{"num_hidden_layers": 12, "hidden_size": 160, "num_attention_heads": 2, "num_key_value_heads": 2, "head_dim": 64, "intermediate_size": 448, "vocab_size": 16384, "hidden_act": "reglu", "norm": "rmsnorm", "norm_place": "peri", "norm_eps": 1e-06, "positions": "rope", "rope_theta": 1850.0, "rope_fraction": 1.0, "qk_norm": false, "attn_scale": 0.125, "bias": "qkv", "tie_word_embeddings": true, "parallel_block": false, "extras": ["capped logits"], "init": "normal", "init_std_qkv": 0.026, "init_std_o": 0.00593, "init_std_up": 0.026, "init_std_down": 0.00317, "init_out_by_depth": true, "optimizer": "soap_variant", "learning_rate": 0.00818, "lr_mult_o": 0.657, "beta1": 0.95, "beta2": 0.95, "lr_head": 0.0152, "max_grad_norm": 1.0, "warmup_steps": 200, "schedule": "wsd", "decay_fraction": 0.373, "decay_shape": "linear", "final_lr_fraction": 0.0, "batch_tokens": [65536, 131072, 196608], "max_seq_len": 2048, "doc_mask": false, "train_tokens": 476700000, "max_steps": 4005, "dataset": "wikipedia_en"}
Each number is 128 + 24 x the weight over its row's rms, rounded and kept within 0 to 255. Layers, rows and columns count from 0. Numbers have three digits each. The size before them is the row's rms in percent of the matrix's.

# layer 7 MLP gate, 448x160, rms 0.319, rows 317-404, columns 0-159
096:156090121138116145144175135141100172102133153111122133110125146128168113102125136143161102158140093110108153116103145106145117141121144102106123112123082128097098141151124100112157143131133143133111173166158136100137088108197174146108102121134127130157177167108118122114124107155131116152108138104080162116131153140123180176115125123139147173120187122122126136151093146152112126134108131097172147109179102136134144140096133108063110124145140098118131110153134115127107133128086103
097:160104122138174167150114155122151144102120113117132136156151082096107154162160141145107151084132137113100089098136141091137141106102099101146116143107104137130117107144139109156116117146118106124113168113157137133157141123122147124109107113119079098101112109154154093133093130118102131072083079140119112157130138138124128160126113138137119149168109102153164123105092106116147152116112135074185115174142122135102173149106141107134171168102118121143128161133138087173116114154112096
116:114136115126109137110136134139143153117115134096107096140129150151133109104181119095142147208141106115090063158125129178133141115152152175126160150156095114119129101112120099147147119105135108111119150117110121115119123135125155108108101122097151141162078116182125117167110112136078148112103141123111100118086140134127171134092155123166162122147149121190131154124120141099109138165129078106151120165131130136130079140116130163097140158128125132135137162137141126098140118114178132
105:102138129143110129106073144120148166136107147148137156184098138119079100116157167124148107137077133083094113142149172146146110154129118114136096169101149126095148152085138116127092135139121141142156138074131140174125172133144162117082101126139135124107115166147107090156113133119131137134173101146134134142125209118143097150146129152130146145125148139133133136137128168125111160168124124136153128119103127160137148120107098170138108151146088116184138146122131132149159139115147144
118:079171108142136143124130096158095139141084126138125152144103102129151141116110123107115078123153083134140138134163145125150145184116148098127173104151109116105106124119112112120111170138122166150128153100155111179116126140150128097142112115136138123127170160158125113107147121132128103133167098163133159117085137116134133138101174141108167146166147172171149142167145122126106151161108117066107107130119120137122126093138107152145109144155123118177188087098102103120149140134136152
100:102148155115141161137137138165151110140109106095143142104110102115149100132113115136150113151136131103125146145144117148125126144125089111124172175153121121108182158134116147114115160115073102149170078088082076107122124161112109122150132089131181146130124063164156159142139146176095135123138121107133090143086125112110105098105122101150092106130111113096141125123140147134116144112154155109136136146120136106147093136069149144139158115127107136153136118159114143155079108131131167
094:138100125115157119120132119161147159177118164129126133158142119127162116113122115121094118135126147144110127153113161113128133153123157102161126143107108133150104089092117138121134153122104148170136135167107108150161154095141093157135106109130155106136151117078085129210160128138151162147114107094166103125110084168130135111134137132135113166178161128113099106152095096162118080146101150146135108131167119150092138132151128138140120118183144156110173126121148118124105080094125139
105:165109133149104122119082159125154151079086115057103106116126125113080125154137142137085106161101099142134174141139144090116133138172153150100094162107134130118125098130096111160168128114144088116121109143129117119144115086119115153108126095118118112154112123110139101129137130097152131151118092147117135146141137133096142180103141161131075086138119154090130141107114127161122097116159172123140109113139140171131110125136166136131158106111130120110062144138103131165111107169119118
090:064117146131135151116139115144139095116109132093095137134139167127150116107102089119149142141092157120144122131145131137186110105076148157127139109138121108145108139124125123152136116096121104102105121147094173121138074146150134121147127143097105115156160138118169069114095146110092158099097145129143134137095116127118135211137115114116126127119141121132095158097158105129097099097145158160105166094134094132178109122124135140135122152141128115086116128136146120112102123181183138
094:102165120127103134119110166122102103148116101092132124098137076095072104164149167134126137096132129144125120160122104177104150123118127118127131134138115119111119140151120084152107145133135082115114110119118099117106155114133148163141157128123116102160101148126155117160113151113095144091104098147126105135089136168081148111165119156173090160126123109128163129165146124130123160127146132103105110151142092101138088082111103109109098125060134111132131094104125148119148172159134176
113:090133094093134116107136159129127149161127140154131100163129119120124170124132175109139124113154145162142102144099189128169072103115150098160141125130180114113127118122140127121149139094117091124113074126114106170164132079146158123113149135118130089141114078110111110130114163106151152158107123107164088091154104146136083141135142143122115126138119097119122143135163131116115103157148162125113142124113155088118173146130095139137093154117195109102135139093117160114139145146152130
106:105096149135115156100116132138130116136107128145124100154129140087105154082137136096166133118061100102159148132116144124096121133123121149136106127157172112110144124122130133105110148129126076154162144089085123144164118163108124109119153109151089147151083151165122131118106125185131125125112160112143114156137177124127111098109052091116094095121164126106112151121152131155134182115107116140136103117137138084164102096097126121116099138135143134168107131142122170156110160121149139
127:125115163142113122132126117150138125115157123154115055149111148126133137120126098134128122129086143148105154115076144112093089146128133116153135124117164105159124063147128123152151102133116082166192129118114149110103118079124131140123097080145126099174129177126158072139130093112081088133116139118148137147132117150139112150102140141119112115152153145140141139125122107087148146136127147114176104132127096159135157154116151113132100135161099107110133143079150181134090135102150134
113:142128156130135121135103090128081130139109148151146117109115115093117120131153167099168117127147132150107110135132135147111113095075116168149147113120112134133090106165136133134185146113125157123105127091094108106107151133141153127121128120129161137136136097161153168140095170117088168143103159071118140132179106105152119121171191151078137104112120145136109124082138140115125111119131119112114127132136120122148142145167072175091162133114131131121130151145147146094129185124100090
100:148103129146144114108143105127133158093110102152128070099183150116144157136097101114121174135069126129105143157138146108124132129171127086154147150149083107147148095126081153114111124102100144135143187087159179141090118129138124113119136132111109076106132113126157129140122138127099115124162160150127131114153096150093126121122101094154114117110110098129161163087115146112121143132132109126147145141069134153131146132136090112134139178139137091129141087122163109112129148158094107
098:154135118150120129193136125165118125133131146120159109106111087147155084143127079109146101190077137109140124123137113121091184113107121154143154133118108098157170100111168142135075147129151129110157122105150113149129127084132182088123121135175133150134108134130184136153100170094119107171145162143141157166134146160163127110125125125151124144159137123118096155139094105152144108104122128119128147143115141124124116135130164155144123139160142109143076123146155127119126137113165154
109:162153124130124108114109160145114109151119150134123128102203101124166090189147084127107156172117142141127125103113145121179114132120131127132105166120201159122151104104083134127091125125135141120146126154132128117130168106149168131125168114128113153139129170135110142148089146107069105123130145141164151117112134166164146138128143092113113198157123089158126114093115114158107123152109087152113159111113134149140141147110140131113145139108116113120152112148104102138134124103100110
096:120145120137121143100111127166139119117117136170136092149137086185115119098117093165138114123132087142116194124106146104138155128167129095143146114158116147113131105133117149145130091151164135151161119139084139140121098137119132152140145162119119115143076130107128082130146126097098128134164126102106085140138135111131155137165169130105086132129132107105127085117105124172137113080151139160137123137102126103141139130085138092093124072135126155121175137135076124083089124104169128
109:129119135116105164171129157168124138133123093133186102133130150138086134107153116139156132168082165137153110126100077113106172087154142111127125124113078134137103110148058111147104098114140110142135112123158124117156152144081117118159140081134123155109112135122107101136112135126081146131119124115136125127164124113116106074145132154103123158091116121131113091126125125136133097135124108116099142128106095135134149113158120169141111109057119149119101115115149198103154148149117117
120:129171136121112122141110128120111134177137153123130118136133156122112124131171142176093087161154132160174121167123132133132102160120132121110127113136085119128091124144121112115104068089128122156146104126118050117116116130104127163147123151136145146087150097118098116164172110121128122089102101116120141103142150099122145113128143127134102131159115108147146088130134171164164127115136154145094149139103128129136098133132191146147134157054120155135121171100100179144106138140122127
098:162119145132175148071155164091116140113144138150133120107142120131112059094117087154204129118138137106102118104143140114114143116151134145121153114140154156124142119075099125149152103165113123145147136133154151116135146162112111125145079161161123183107138170129108114127150117130110133122178156115101150146149144125120161162112131129107128151089136115148151157102089125123126133148127091124149133134096134104125100125135118093108122095126098135102087086095122128090108076149160123
105:129110130105157081136081155168145159129103149142130118133109144075112109158166111137131144141144100150037125122123103144131145143126113121136125123144109106173082129143101107102117100160157172065142118097142129098074128146137123152128166128126115122116151107125125122153124115128153162135139121121115112116165111127092115114163127136145132132146151147107117149125148115070182118121142123121107093151094113150132121080127130116113086123152094129175115126152118145124112142124148059
116:129122151141135132110093131130092136133137146078164125095150110121151127117126156125136149142106093154117135143108155159140134121152145127106150129084100096098158121104130047136094107125118117164102092134112145142139150139113130128128143144114152106123136118111132131100135100124097143121081108107114150121141150160098164123113153140117164130129125109083132127064129149088158134091095129119137150106128125159182082206077120142145121111110134137149101119168148162166099146133084105
102:091144124107105120134106115159176143094135128154135123151142125136147097136151107095144156153130112171155161161096139125112117108105106103129100120127170098112145145122134137110144076145166149145111130132148158162119109098146110094153083184132149126130143114174115150145069079117125108130115104133133094095098167139155129142144158132126086139147088163152156084069144138156129090126120147151110104141147125172083121084143120118138120140147128157117135137137132120154140138122183132
086:135101100130102141111101134161105135076127160146128134091140076131170108136141107157114142142113080123145089097169138112104158079156082100140150094131124122100125122153153145091160122096126097125140135108126117083122128123161114111102109107140163109140158138114129133150123110117131133101125148145149108139148151147165146163091101131123135140162146086164102126114131104134185177081122111151152100155097123131124093123133089099099121140119083145089147120137114145120130097163173121
099:157166134134158138116154143113142145118127106132126119116142118140097154140128134121150114100171124146125094144077093114151090129134146147163131089102153140064147124147115107131126113116090101104096173131108138140113091125175109125100143146102135120125119073087151151101066158088093156109113097149128134091137147158154145128104073091101100134124100106100152129122150138118136085134131143123158178161109131114100161150106121134168125114163151125132126114115134134176142161105139139
094:119125115166170135137132087138148150093154147138128098178116162130109176129115137137140175138154104130123143127161176129134152127121125137172132144125122128121124144116123134173137119163178134153132125125094171122161134104124156113136103128131092114140119111138112133094112170125162124120105160131134113146121112133170122108132134134140081124099105181130159163128189141092143144094107155123140110136165111128131173171164153133109145151173141055166132149122167091144142152145104119
095:116083126125095128103144130122121142154130091129142114162143091125145088120078141116154154180105114127087135177118095104112141096156156084105139073139076183114115142161099106120111109122116113123100127142121103100129174150105096164139123128099134101144139155151166092149114118118094154131101167083151131111101121160124136102141108136108105128118137104100124135110148159112108093123156124120156122112163084144093075098128134150103134122120131111120138118156139157091137123097107100
102:137097142141116154079121150112099105113147149137095099103119131121132120136144129138132161192171122092100123112125145146092157162105129098142114145183153136106113111112123135124100136135134123112163126087132134130141115164111144158082159100135148174113121163138086118147097161150152116132119095101154160145161112113102104162129126093126113158123143115111053192133136109109133115104132150128131109122147124107177122130125121145131160141171113162101165115112119136141099146150134065
102:132130131103092129137184140132112119137135146139147103118177108096117120140093128143159169179120122125151089120120112148101099124113127138098142154155114166146128087138157145121130113084150164110117132113153154159098104097118086166115110142155080170159147143117115149117127152128144181134122095187123148149121175120133134143134129125117137109146106129143130127147119127099120135174114074136092102171128146112123115104105113087093105126163084106077119160130094135100167151126108123
092:127135125135104158164140119143152129112171151134127081146141138146098106130122111144141143135133125079102145121082144117086125116119119138134106124141156115063150108111100114091122104102133125077138118104123054136109119095169107159164180119112123106097128151138121137140143090117087092125199075091142120147131148105131095157148125125093127137140131103146185083113126096143111129114193140148138117124153143114123092149152112093138136144138138121146144107156131114123111147124126115
101:134173118115121146139147084140128158128157154107113153155126097146111131131125111122084164143121153140112109104082139141163139148092121128112094098111094119137166140126131088121086150103143163103141124135167152142127147082106136133122109132118110172131123159144090110173095109124127113136093138150153095142129152116125123106114170107120141084113120113120092124095160144150156098110145149086133120133141153090075125153125150135122198137142145117141117146158141063152150091159084146
091:091123165145099108110130140079132138117154119094131112118122086083140132174111126120165124172182106155111099150138116137140165159162154165088132152121123136095142141131144086131150116120119165126137114127062108146140139160134149148129101125108151102148168145110157123149110130109100098166139162079142147167160100135128123151145107115165125104151123101088155145129150121135107093104132112100145135128129126111153111168103135164128127136139070124125132109135134169170076159118119109
098:152095115105157112087086143121102114130182116101125092075125128097114097101151146157122128165119124133099100128129137108074140129097083180091153120185142104161185108118143140131118113117121104103115114145124144170148137141105121093137085098116118119107130103126143138127088121108125127113141127148171119119112135094132129116102140124079114137133119131121122116118118054145092120150124142116112129111176143147110078159092107102151140094142078119153116118135109147141101111106128153
098:130127109114119195150114080105139132140158099186110130169142158134116149120107106146137114139121147117101149138117123103121149117128153113097085165168152149128132122137105121140137132161136149105106113151146114120130123081136162142108153150126107098128154155115104143114125184122108111114121132117110125133116131096113101161126104148117079149150101085158091122123191143131091147142123152133170161112156177138116095195144113086133136116126133129156129146073117116073122103114125164
104:085153121075154140161166149111164081088136114092107102130156186155146158124155107145129142097168110131118091145152115115134120131121140129119144079099129130141142128121138132120144139117135180085072125158151084153161115099116127119085130148143150148131156104093100151122126144107099168189115120144092126118110123164142146119147114136173145106101133132146129168155142122156152121139139158119117092143132125105131142140156128128179109123160140136099101109128072123141155123113154110
099:119125117142155123116114117121142162137118084122140121133108182152122147105099128139125096100146107132150123111161150093142155158097103144090073172127104155127137111153198127098103138143123120124116116114142131141155103101118104081138110128095116126129132176103152135120124116139135106145130162140112127158143130094181090149116115160109149135101107098135150140149107130127108126125166098118121087147173157122156179098111164127076120127176125165102096147064154128137150120136153153
092:134111105129129161081117155109133144126126142135126144099141120146120092085144105144069118102071176153138124099133090101153174096124121146095132122130150132134135119101122152098168107184158155096122148130070128193117136120123138144087117136118149095155109168113125159148098104128126120142141180106126151076142121141141131135137128106127107125140124143135134132141106107127117142146150111131120122076115110097165108167137140148156123152166095134136159094183106144174126107147143112
109:117098125088136131147131139166094153132169171143168112115120104073114158131167118142130114094162130162118089079112126156177076109134152097126130148131092105112132147133067123139126117130139100149131138136141111101122147117121169125111134094150152141116124108097160130118129098122126148140082096147091166140153158085134170097128122132120138132106130118171112148137124137173138125113107141156184135168127133150140125132099118116091142107106098117114131116149091119178182154118130148
098:138120134106144119138108127126138161153092120132141094120117106168090136107125090125116134155067111123156146137092135147152114103110138117141107152151116190130124084111081088122146136135157094119156204138139112135150118108089156144149114161148131118117094126106079148128134127117146107075106118124112123082101110119100141141163108133122138150123135084161139148139109154126114100092134070105126135140101177155133165081103154133131135117126130128105170113116159143128136134102077107
102:173159127138134121117193074134146120117125122123145143120146111134118145125162123138128168141141148151137103128147103125135134107091111116141134147155126109137152150127143154142089188127170179143128060127175103190170145086118119113161098193112179128114136139129123146104150170133117113133107111115162085130139117111144153121145114128146162144125112127139116133102119132120145105121180130125072098129178140105133138124150115154160141161112103122145145154108150161114122126151149128
098:116115099178180183150145129113095125097167128103107136126156132130112116155163089093136183102114164121126106100126148122089142069103170120093143134136130141094105161065122118144116101130158130105137183136127120123075137133135103098111148116103139143177145055132125080117145125127151112115114123091144134130135156134129146086165101141124114088146110100130132136099163129141111127133128116141141139156089118122130115154133155118137138140157156108144110118136140120116127102157094137
102:164137122129121090151116111123125113156149127104135087140146165087097179156156098146122106174150139121152116099094118109157109074106133123116121105132166155158102112127136162085130135092153161113084099117181120120141158107143136109159132130156143194134108145147137087174099150141127141150132128146125148148127085130148179120111149076102117152166110086155153135167125109134137145124177129145132131129113150152133127151117125134146131152100148074133131105140117094124157115121126135
102:143141106096108109166143118096123188128161109162140115135153165134149105107093135161118123175131073186149096149123117136091141124088121162112140136132123106156103118174135143123126107135151115123156114127112114112130120131087139130141153134138188132133125157123140116159101137107109110147136109107106140118202110111151141083099100127128165135114088108128116116153131116123148130119192141159146099135143112106134076164123132115119090165133150132085089102183130109127108121126142118
101:139146109114166119117113137136106145132128118101092124168114140099156133107120108178149172123093141134137123148137148138160130118137175111142122086108127143146108134114117117143122151105183081171153159139137113120136146128114144111131166117124138135140102117121130076144082147125136157180110123114180116070092127136105181117129099109111174102100134083121140137095159140160175126130103101097183134134122108136117144152149113133103143169112120124082128103145103141151148130136068150
101:145108152124110167145185101149111134148139103119087110088123138123161125116116163122126079117127100101095129142151097095139159147116108147131168123118116112127158107108130110110176114163110063159156117106158134146146095102141148106109110113119112101157104161120149080123147158123143115161150117133132173109138133095124128140086149093105106131119115115136139139101113123124193134140154161150104135086151149109150071138089146129094155148149168159130122099131124148100099136158150134
098:136119138147096117146156109119131122137113107184135101142092122088133188117163168106118124190083109152092153145108099110139134128185090098128194151160155142112117102168093128101122126088116158140101135149112129132117154139098154102133146135092117162104090134114113085108129126120132169131123122138126128133146154097112135144111123115150092145107124143127081150106132131156155107123141109097135109122129135199145117091108094088144117104103101161147122133138144119109125126119096114
106:174078114118168161139112151125119103097149197159110111127151129133103082121106119119156104116124158128087150098150144108116148134149094164108154152146154117103118124108140128118123139139140138118161141137148109133086162162132130131130133119139095174155086139138134139140125157098093083141160125129120123127169112096122118135092131106112095148142090094165150126096082142116116151125124114109142109105104177131123100157104135139111122156144099156132117090127061123088108088141169108
093:094121126150152131107137116200125152117167092169121091145143114111143133158143129113122146146188149092137133119171134124153108115123115145129148100109164129157087071147155136159162131116134105097105118062130105137093136114095100096104144098147112153124118147167118125117133166163159138139128159160130064141113129101111117117130145096157163139113107137120159147113131159150120104138108122105070130135147130151129169135110157141098118136138148115122082113109102151151103122164135137
098:110132167108099101163107154092137125156116138162139152124126112103107093159137071110118090140123154117114122104120145124136125132140179123125132150124124144172125117147139114149116109105106137126146139122128147104130127137135142098121100103157124164106120141111084103110117125103083129132189113083091129112144124120082103107105177133117108133133166155115162145175117130127084095150154119178157133182127099127155137117129148064151115090134172096119161095114142144127153178137137144
097:141143160170149134106144118119115103119169178150115109132112119107128131126136119134079123130158122183134135120107144119140109109138159161204103127172159124119134136113108114117179122151118112163105109146122138124121093115103098110116116156147088094112091141093113094145105118076147157120160112148106141156152182134116147137131096176137126161161146169160142136128140131123172089157130191130112101131123153128128161137151120107099091144111168114130111145146107085106130129134145117
111:157180145119115119151146151114121116102118112125134097179087144085097139127112109119129127137125124142108149124128111114126158164145175183126135094114106139103113130144128069134118141109140133122131177154120102135117139116117145103170108112165126135070151106127077119102108129124095162138145178114114085134146163099113117103155117099125121159139154157123180136132123121123146093094159104122101093135096105121170170115077107120163139120128094135171156135104134147104143150108127160
107:182153141135140134116135167133127113105105090159074131120139141166124139104149120126109077133127138156096119139124122130118142109069126113101096127128115093098157142132119143164143131172121123120152109094126154126103125084127145139116137106090133151138101153115136078137133142150114099107143089106188165121147141183091130113148126158129154101115101076148089137101161152142151119148143118130144123119102113124095170106174144096098145156121115125132141097129128127080128106156163177
109:120123121102160129109160089118118140125110117144150133122122170136121118109155182159106117141133125121082157122122134172130105099105133175129121125088103141109116125119141097085093085099156142117145099127132111179132120123146110142108123155131095121153190117086092127130118091130142136073132099105166117086149113130109137159120148141160158124154121161118111101123130111092193135131130149093128117093143133112102139128122110129174110099129150114124206088111160135131153119129104150
094:147137104129139125146090117148179120136112127137188168104083122093131140086103136116112074058118112113117146134147138166154087122095122096135146096152110111123169089142100111085125126150138123189123137094102117141099098123148117116168130165140075134105140125153130138112191137164125144093127157140111149108096139141109134135125106102164135130120139166163130154125151123109152172137136132151132159101123122096146160117134106092154125123090145143127143125086110148139134124112128124
111:123141146132150154119092120101178126137115095154142128118143082115127158148190117115119156139136147119153115090106098148163138132149090093104082138144122149180078147160122123115182109112103119113119161130145138140136131126099131113139140132149102133164126168140096079111107086126120151118137168150136160136192122102099127101141148107122113154078112148120138126129148132153145135077136128131136133142112117160088113098144102109112117082149111170168147172121122161107122106101134146
098:159159139126160104133109113159154160114104103099100125147119120154135141136151129165124102081127091140147136106098116134090114150093107136113127096090110087167119075137120105153127081093175130128099139108120145090110137122099162113077109139102151151122102133107149145110128130109151132126117124082104147162151127107110151125120153166112125142113118136123159117153154097125162112132144179139143132149091118132155145150136146127090121147118111139145135053131097145151166109090066107
095:127127178169118149158109076138100165146115143119140115143128119150136141118134172104129135134102160096109142129137175124135183136117163126153123186090142144132083095128168098137134143154098122139181146126159101132122133097152106093135065137159138082146135137119138138139096097107075118147143139109144168114130162115108094156149132147094103120106132137094144125121165073136130120139096133146130153078151114117104118109135133093116151151131122140153144162142149105140138098127099155
107:132158139120137111117130156148092133130130125112149128098124079113109163134096128126150124180130139112102120112109140109135094168163179098120172125125135146102154109100131127157148127108103137168045133125153121141159141177115143164153150144122133107127134085152128113098124117146072119152119168112142120114084157145144084122102143137107116110141088090129168112135164130129127119121126125135119129129106116138109147168056167119125156120107149182174163108128117141114102149128125106
088:114161086139114089177116097102087137134155099104193173149109128126101152105140084123114116137131080127137145137113137137124088085127098088130084092159160108138107139138125136109109081108133119131132134146128139113101127112119141123119134088142112103142134123169147103144160124168150120154148142159174131152125154137116106121147103126155129119126160124099117187124132128148106117180146125129090115136154126146111109092082137089105083137161145150178126136112142123090094099137140114
095:103108112093123147111155128088146145106188137154120123082110173139161102115096145117152125120105190104105115157118154161119100172132096132148170138084108096124137131096107124130108134094129170103157112152167119119111142108140110176099153118123139130137098117128124109131110083148161134093120133154114109117144116137130118101108135141161145102103099134145116123104102152107134154096134144122157079087118148110156146108094113131140130168132067163097159142153120099173105130114146117
101:127112089177146151117178104124103132083119112118082142127202143162176085114150098095157147175124114142131110139104105110092125168138147126109128104093127150129108143095097163155086124108163102138164103122123112109105127097094160145121121102127092142126128105151124133137104137115141162122099093116102152130107112133099167146117126117080136139089126134102120075121137143111111157121109104120129094158094107109108105114162138123120149132120119136151149103134136136154125128189126161
107:086171137110065094137093149139132140114129144142139181145115124155160098113162082081147118151128124144149124144126147148158151154145119118125131120096135123149071096128117121136107104118153165122144141119128095100174130085108167109078150131138151148126107132143141082144107138144075131138094143122143085116096126124156132143121158108124122128125129129186118170125159095127120129110145119117116102149129099125120136155138129174157086154152114124125130188116117094102119151117136186
099:134133137128121139105142088109138143119087135134114157108095141127125117132072119092152122144111100124123145141095132132078154124160112145142136086098124120114137126133130164167133092117148139145169209148136131136104123137129151140138102109089137133114112144166151136114083099124136084115134112136154122152170168111137117130104124170162164148131149164123143130117163159132154130111098077167143069110136098157127101121137135122109076160115097138152152168122101110109116092100179123
084:151139128095074154124116131161126123104136142131073132103120159119087116168127108139139130122107125147144128145129157152138152120162086146137142076182138152072147157133125138089169130134145124125147107117073142128104136161142117138121166099131142133146132183068134149117093154144116136099126123162121124131098181078086138110153084149133117110107133144130110139108147112121126082108128129128154147096126151106149127108112103129069116119168096145125163142108128153143104173125140103
094:150106162118123117166100134172130084155134119120136120124125122157151109127153117124194137136136134151127144104147097157098143137141155101099113144101110097136167154070129120156090149122155110151094122166128152142142132087092070126095132131099140128121115139143168133137138155127144153120121111172127122136106135150127117111089107178131163110123128128156147135089177154142109103087104147094102080198129110127107165155131153144142162151118131088145142130148143133132087113131133159
098:133135140154141143142087124149163188100110113179080151121134119158086171133128111106105126096165141125144152097155128123123126100104102153121164095118130131138197130140123121103101180119137139130147104146111130103144135140169130092141135152151106138127134148122100124110099147112138119097131117083109149139131139150127110078176146136158151141151140140144109163154101138189088128138174128092093106128107143136133092112150113135149152136127161103072165120146105162122125097134144142
113:140168119118142155139068128146136131135093141086134113137136146174134135163186122125111130161159109152130125157113135119130107157140150154120102140121116135124138170086165109142134124062146149126139100107134123153121140120152137150110110143140166107108129115123147146147151117141144142093112071098183115146128157103110169147146162131161124113136158130115121157137208164116144161194175135098110123133150172123140107125142098127105119136095132130128162131094089133130118132155140109
093:091135118126090139102128121142164159106114155075111137149148149199145112147135090107125158123151165147134124152156110113124101107101142174084097148131144105145087158125145130132104117099132102154155113152119122138128149117130132141126115158115112095132145145134128126162122127172118141165071114096118127118137131163126146100123158141117127077138132164168113130112130130138167116199127174117131114087087156118139139154155105107111129079146163122090127119138102118129175148106100157
098:113170095201133131141124105122127141123094146170134125127116120109122145141139086117136098104150169128133120162116153118108164182133089142107165127132105144118095167118143129171144115118135096141153094109104106122111144108109115139134088168139158141119101113156163109143121125117130142153147129121145131119164122141156083145105120116126110156148121143143131110130110149105109078096145151096120114120131103108137162109168141137161167100109095085078189093156181166143107149121131142
093:148100124127152133092109104133130172080111128107119159122163115137087122180130120126151093100130130119118139127133154076144102095188128110113121165116139101106133166171158142114199119149136182097103130115167175141115174124114082121111124129164125130101120166148142147125123154133135108115131133156118148109141146129148115177116133075101146170154111167164182152146134103147129165139161111112133134115107127113139105119114148150112160136132129124123132109133137103119085099145132117
112:107103114141143145178092136100112121083114115142091122121118126165149113121129067154106106133145102134111162128146137117114173163088124126120112112125113124127105106125098125138102122100137149093157134162179087144111111090118158079097105170122139128118164140146170120105075127085124179137115136075106146093146094145114140112137124134094129108125102078085126107137158150137124139155086098108116150133145113144139112149122120116097102122087094116150152129148149164108147104143104141
090:114127091144077121111185134130120122164128184126147140140150069099138105140118112171146119146122131137137125160154130147134142149107114144102123120114110113115136151088109157135156116107135165115148129138109141153152117092138120116124109110132126104132157171125134125146105160127148149163111154120099075134104215102145125089109139096126108099105152070160114102075150140155116117159135141139130113168109133126124124154143170134088105117143115081133150123082110108110120176135120141
094:125149108115145145190128130094116119130147161114113124154144159131127126147157115089126109128141134152117130089118136123117130133145139155124149142108169121120087139105121130120143110116131148156165139133110171156074116101155124122122135144121100096150180163142134134149109178062108078120140198149094125156134127093104123141159130168092066106134055127143146101145125124127134148110158145122126136112137143107102121121102166095098153150126142117142087124113128160118138113149179117
093:141174117140110122085100160156073102160156140112139122118117133109149145129171070136135149154175151153107164129108155113152122130125135120120097142115162148098182101121121120133117147066135169123122145217140142108100154161149151173154125091121138121109136183119136126135091132141102135089158143121139127116130101158141144139110139076117114165184117150117113124126119119137126107128130126181118141149128093153102151135136120126140111144116142105139138086114102125121133131109149143
101:077120080150137176144170142158126148115142131133147151121136122112126114085165106128110170135076132124136130103155118140105137156098093137111162124149122096152113120101137129094125099136184137105154095125117120142154117160100107137121151123089114158139122107164100064153116139157150167092099110157082131115120118105092137131082129151125109127098154168155116166105123121127096116111084092117108098080156136108160132139108110169138118132118123093123119125085129132144149142099130111
110:121171122122134163124107114120136107119188158100112144111154146121171088151178154093164130127138119153149154141174097069132148117101112122162130094108147080113130108111153159123118145138145127127102125160136114111148111119104124100128142114162152126156127148142178120155133120109139144105121106098166136138135141193175147113151141086119115143130089131102132135142129111152121129118072178129109140126110160126121118153161144139090177146139085141145119166088116157120160128162132127
109:174091092128186174110142149111103140095136173109122124117119131158147081101129110116127135111163190103112131138116137120127144150159137170104146119167156107102095143130092126138128133127120125102110142149163105122058170161129121155128134133136129154136121115116130143113121154127075092146168123115118150128154133146133102123140109132161142138146134073149144172086112140115140139128123130111127129101095159109130082141125140133117161184138107147102095101142074136099115089143156126
094:124129092170132137142154151139115150125117135155098125131132168143079119096140080171108149112131073135104153147121137120143124117142099112133122164105105175132126135094070153092176083083125100088123129141092130129105110154137097142107149126148136125159087161097114113131112112156111155117164124142100128132079140105141109133150137129146106128075143113159111135131109141122105138161139119168155128159109137150129156128127132146116101152185156118133168163094100117119082101146160142
113:158099115098137127125176138136084144154116153109132120097101103148151164113130128099138131119163100136145059146099113165101129120143114129176114147161118095122122128133097160129128130151144101135128112144137055131150164128109106097101132143141156117118120132108120094144116110123100151090139154133164116069097131093157183161137145150134132139146087126132145135091111181080145135134122140119115118108087142163117132130134096147174125095124097133092159107134091095132111144128157137
098:130119128138145128101134149130131154153133111116158125132096110126142100123149112150107091119098150134131130120114134158157100066091085126116096150094150146128143114130142148158127167095145100152121133080137084151117126115144144102122127099112107085085063147130122121139142123128143133096137084154132127099135159110158133065106083100126155127166104157142130140092118203159128106148089155088116126176139140171136131151117112123152122114132106114116111146125121110158170137122077119
110:145113131124132178117117133118091153171140137121127138089109123075145122193152131143079126129116140156132116118134108116130105084130199151110120114107142092121108150133135131142145131145113156087094127093159122111137124108156124147127149109178152138093164125118121155118110113131131142113113085116128116126182132150158114158116131095129167146168110128068139102125121141100136082136140130154161110106150132070116191157100144127103145133090177114096149123114133107133115121134141105
095:149142155126165148131113081148137103124139128097171148105105138133140206134129112126115070115140079145086132101118148072122151144128089117141157148135127133133125150125100096162098141125157122163096166129100193119121125118123140105138125143113148120119142136116163130102117076100146127100164145134115120106119133115123168130116142140057104156109119131121090136127150131171091126134158110159106120080132160123135143130132109143118092121127137109066110124122090094108111136103137110
093:149139118125135151164133105113098107114123145179142112133153113133114154132205096130171093148121152108121120149095126118113130106144120095111102119135158163115095106181093123131155124123140066120135132168104118115110087122117146107164122164144121064149154131130120108138110095098089120157129136141146135141154122111185098137180131121128142149161144125117073101117151149138143141117145113142124141120154121173117136141129118179117121127155144108183128172094135128095119092108116115
094:124142130136116164127105097164166134126114122164158134153099160091116140132146148127094108087152116146146122134102165089126116123096177092099103107104162144125136154068141130108138116101159122128141113095126129142153140102127084129091113142122114114090164120091130165156116103107151110159099110123170102144134107123099119161079127124120116117114148110098114157131133128138113092117109175148144119121092114122157197161125116109114081127110137123143106163087105165145089113088111111
096:150121148103143122094069120183115115135111131111136150117101133131077150110112133146106133127101094112138122114116109153124094130095126160133128126122160104141154149112134114152123139144171125142191160085168129173119121147102129142086147186127147124136142121137113097080125115105159133132154179144128112130089153154157159181132174147121121157180137124144139137105102073175105140167145150138124091142118129122081086117148148109130106148125147134147151121122124135124122169126144137
101:170157107092146137113149125144128151159136144117151112139079100101120140162121122128113133148129172140137096110100136136162118109154172101158108122117142120064154110100130105108141170116125099177175105132170129116120127160172104161140141115128082079142103078112152132114118127114157154168121085156157108142136127111130131147145113148160120114140142112132078113112129129132110139102161164171149138114126165137114130168139101097111144112117126107122113177093120109162097128155110089
099:120084100137192140152127142141148108118096151168108129170137111122165103144127109129137134115142116069106133143125159108103146144154085125155136119129159085116121157130129103094136126141100143125099136148122122114114141182131120141195090124133104146116056135140111083146116172125129108110141127073107113140144134101139100132136134089132134108115141090138150182093119157138163101107149161107135121125097103113121097109105118100105147134130133162142115095132082142161119153139168121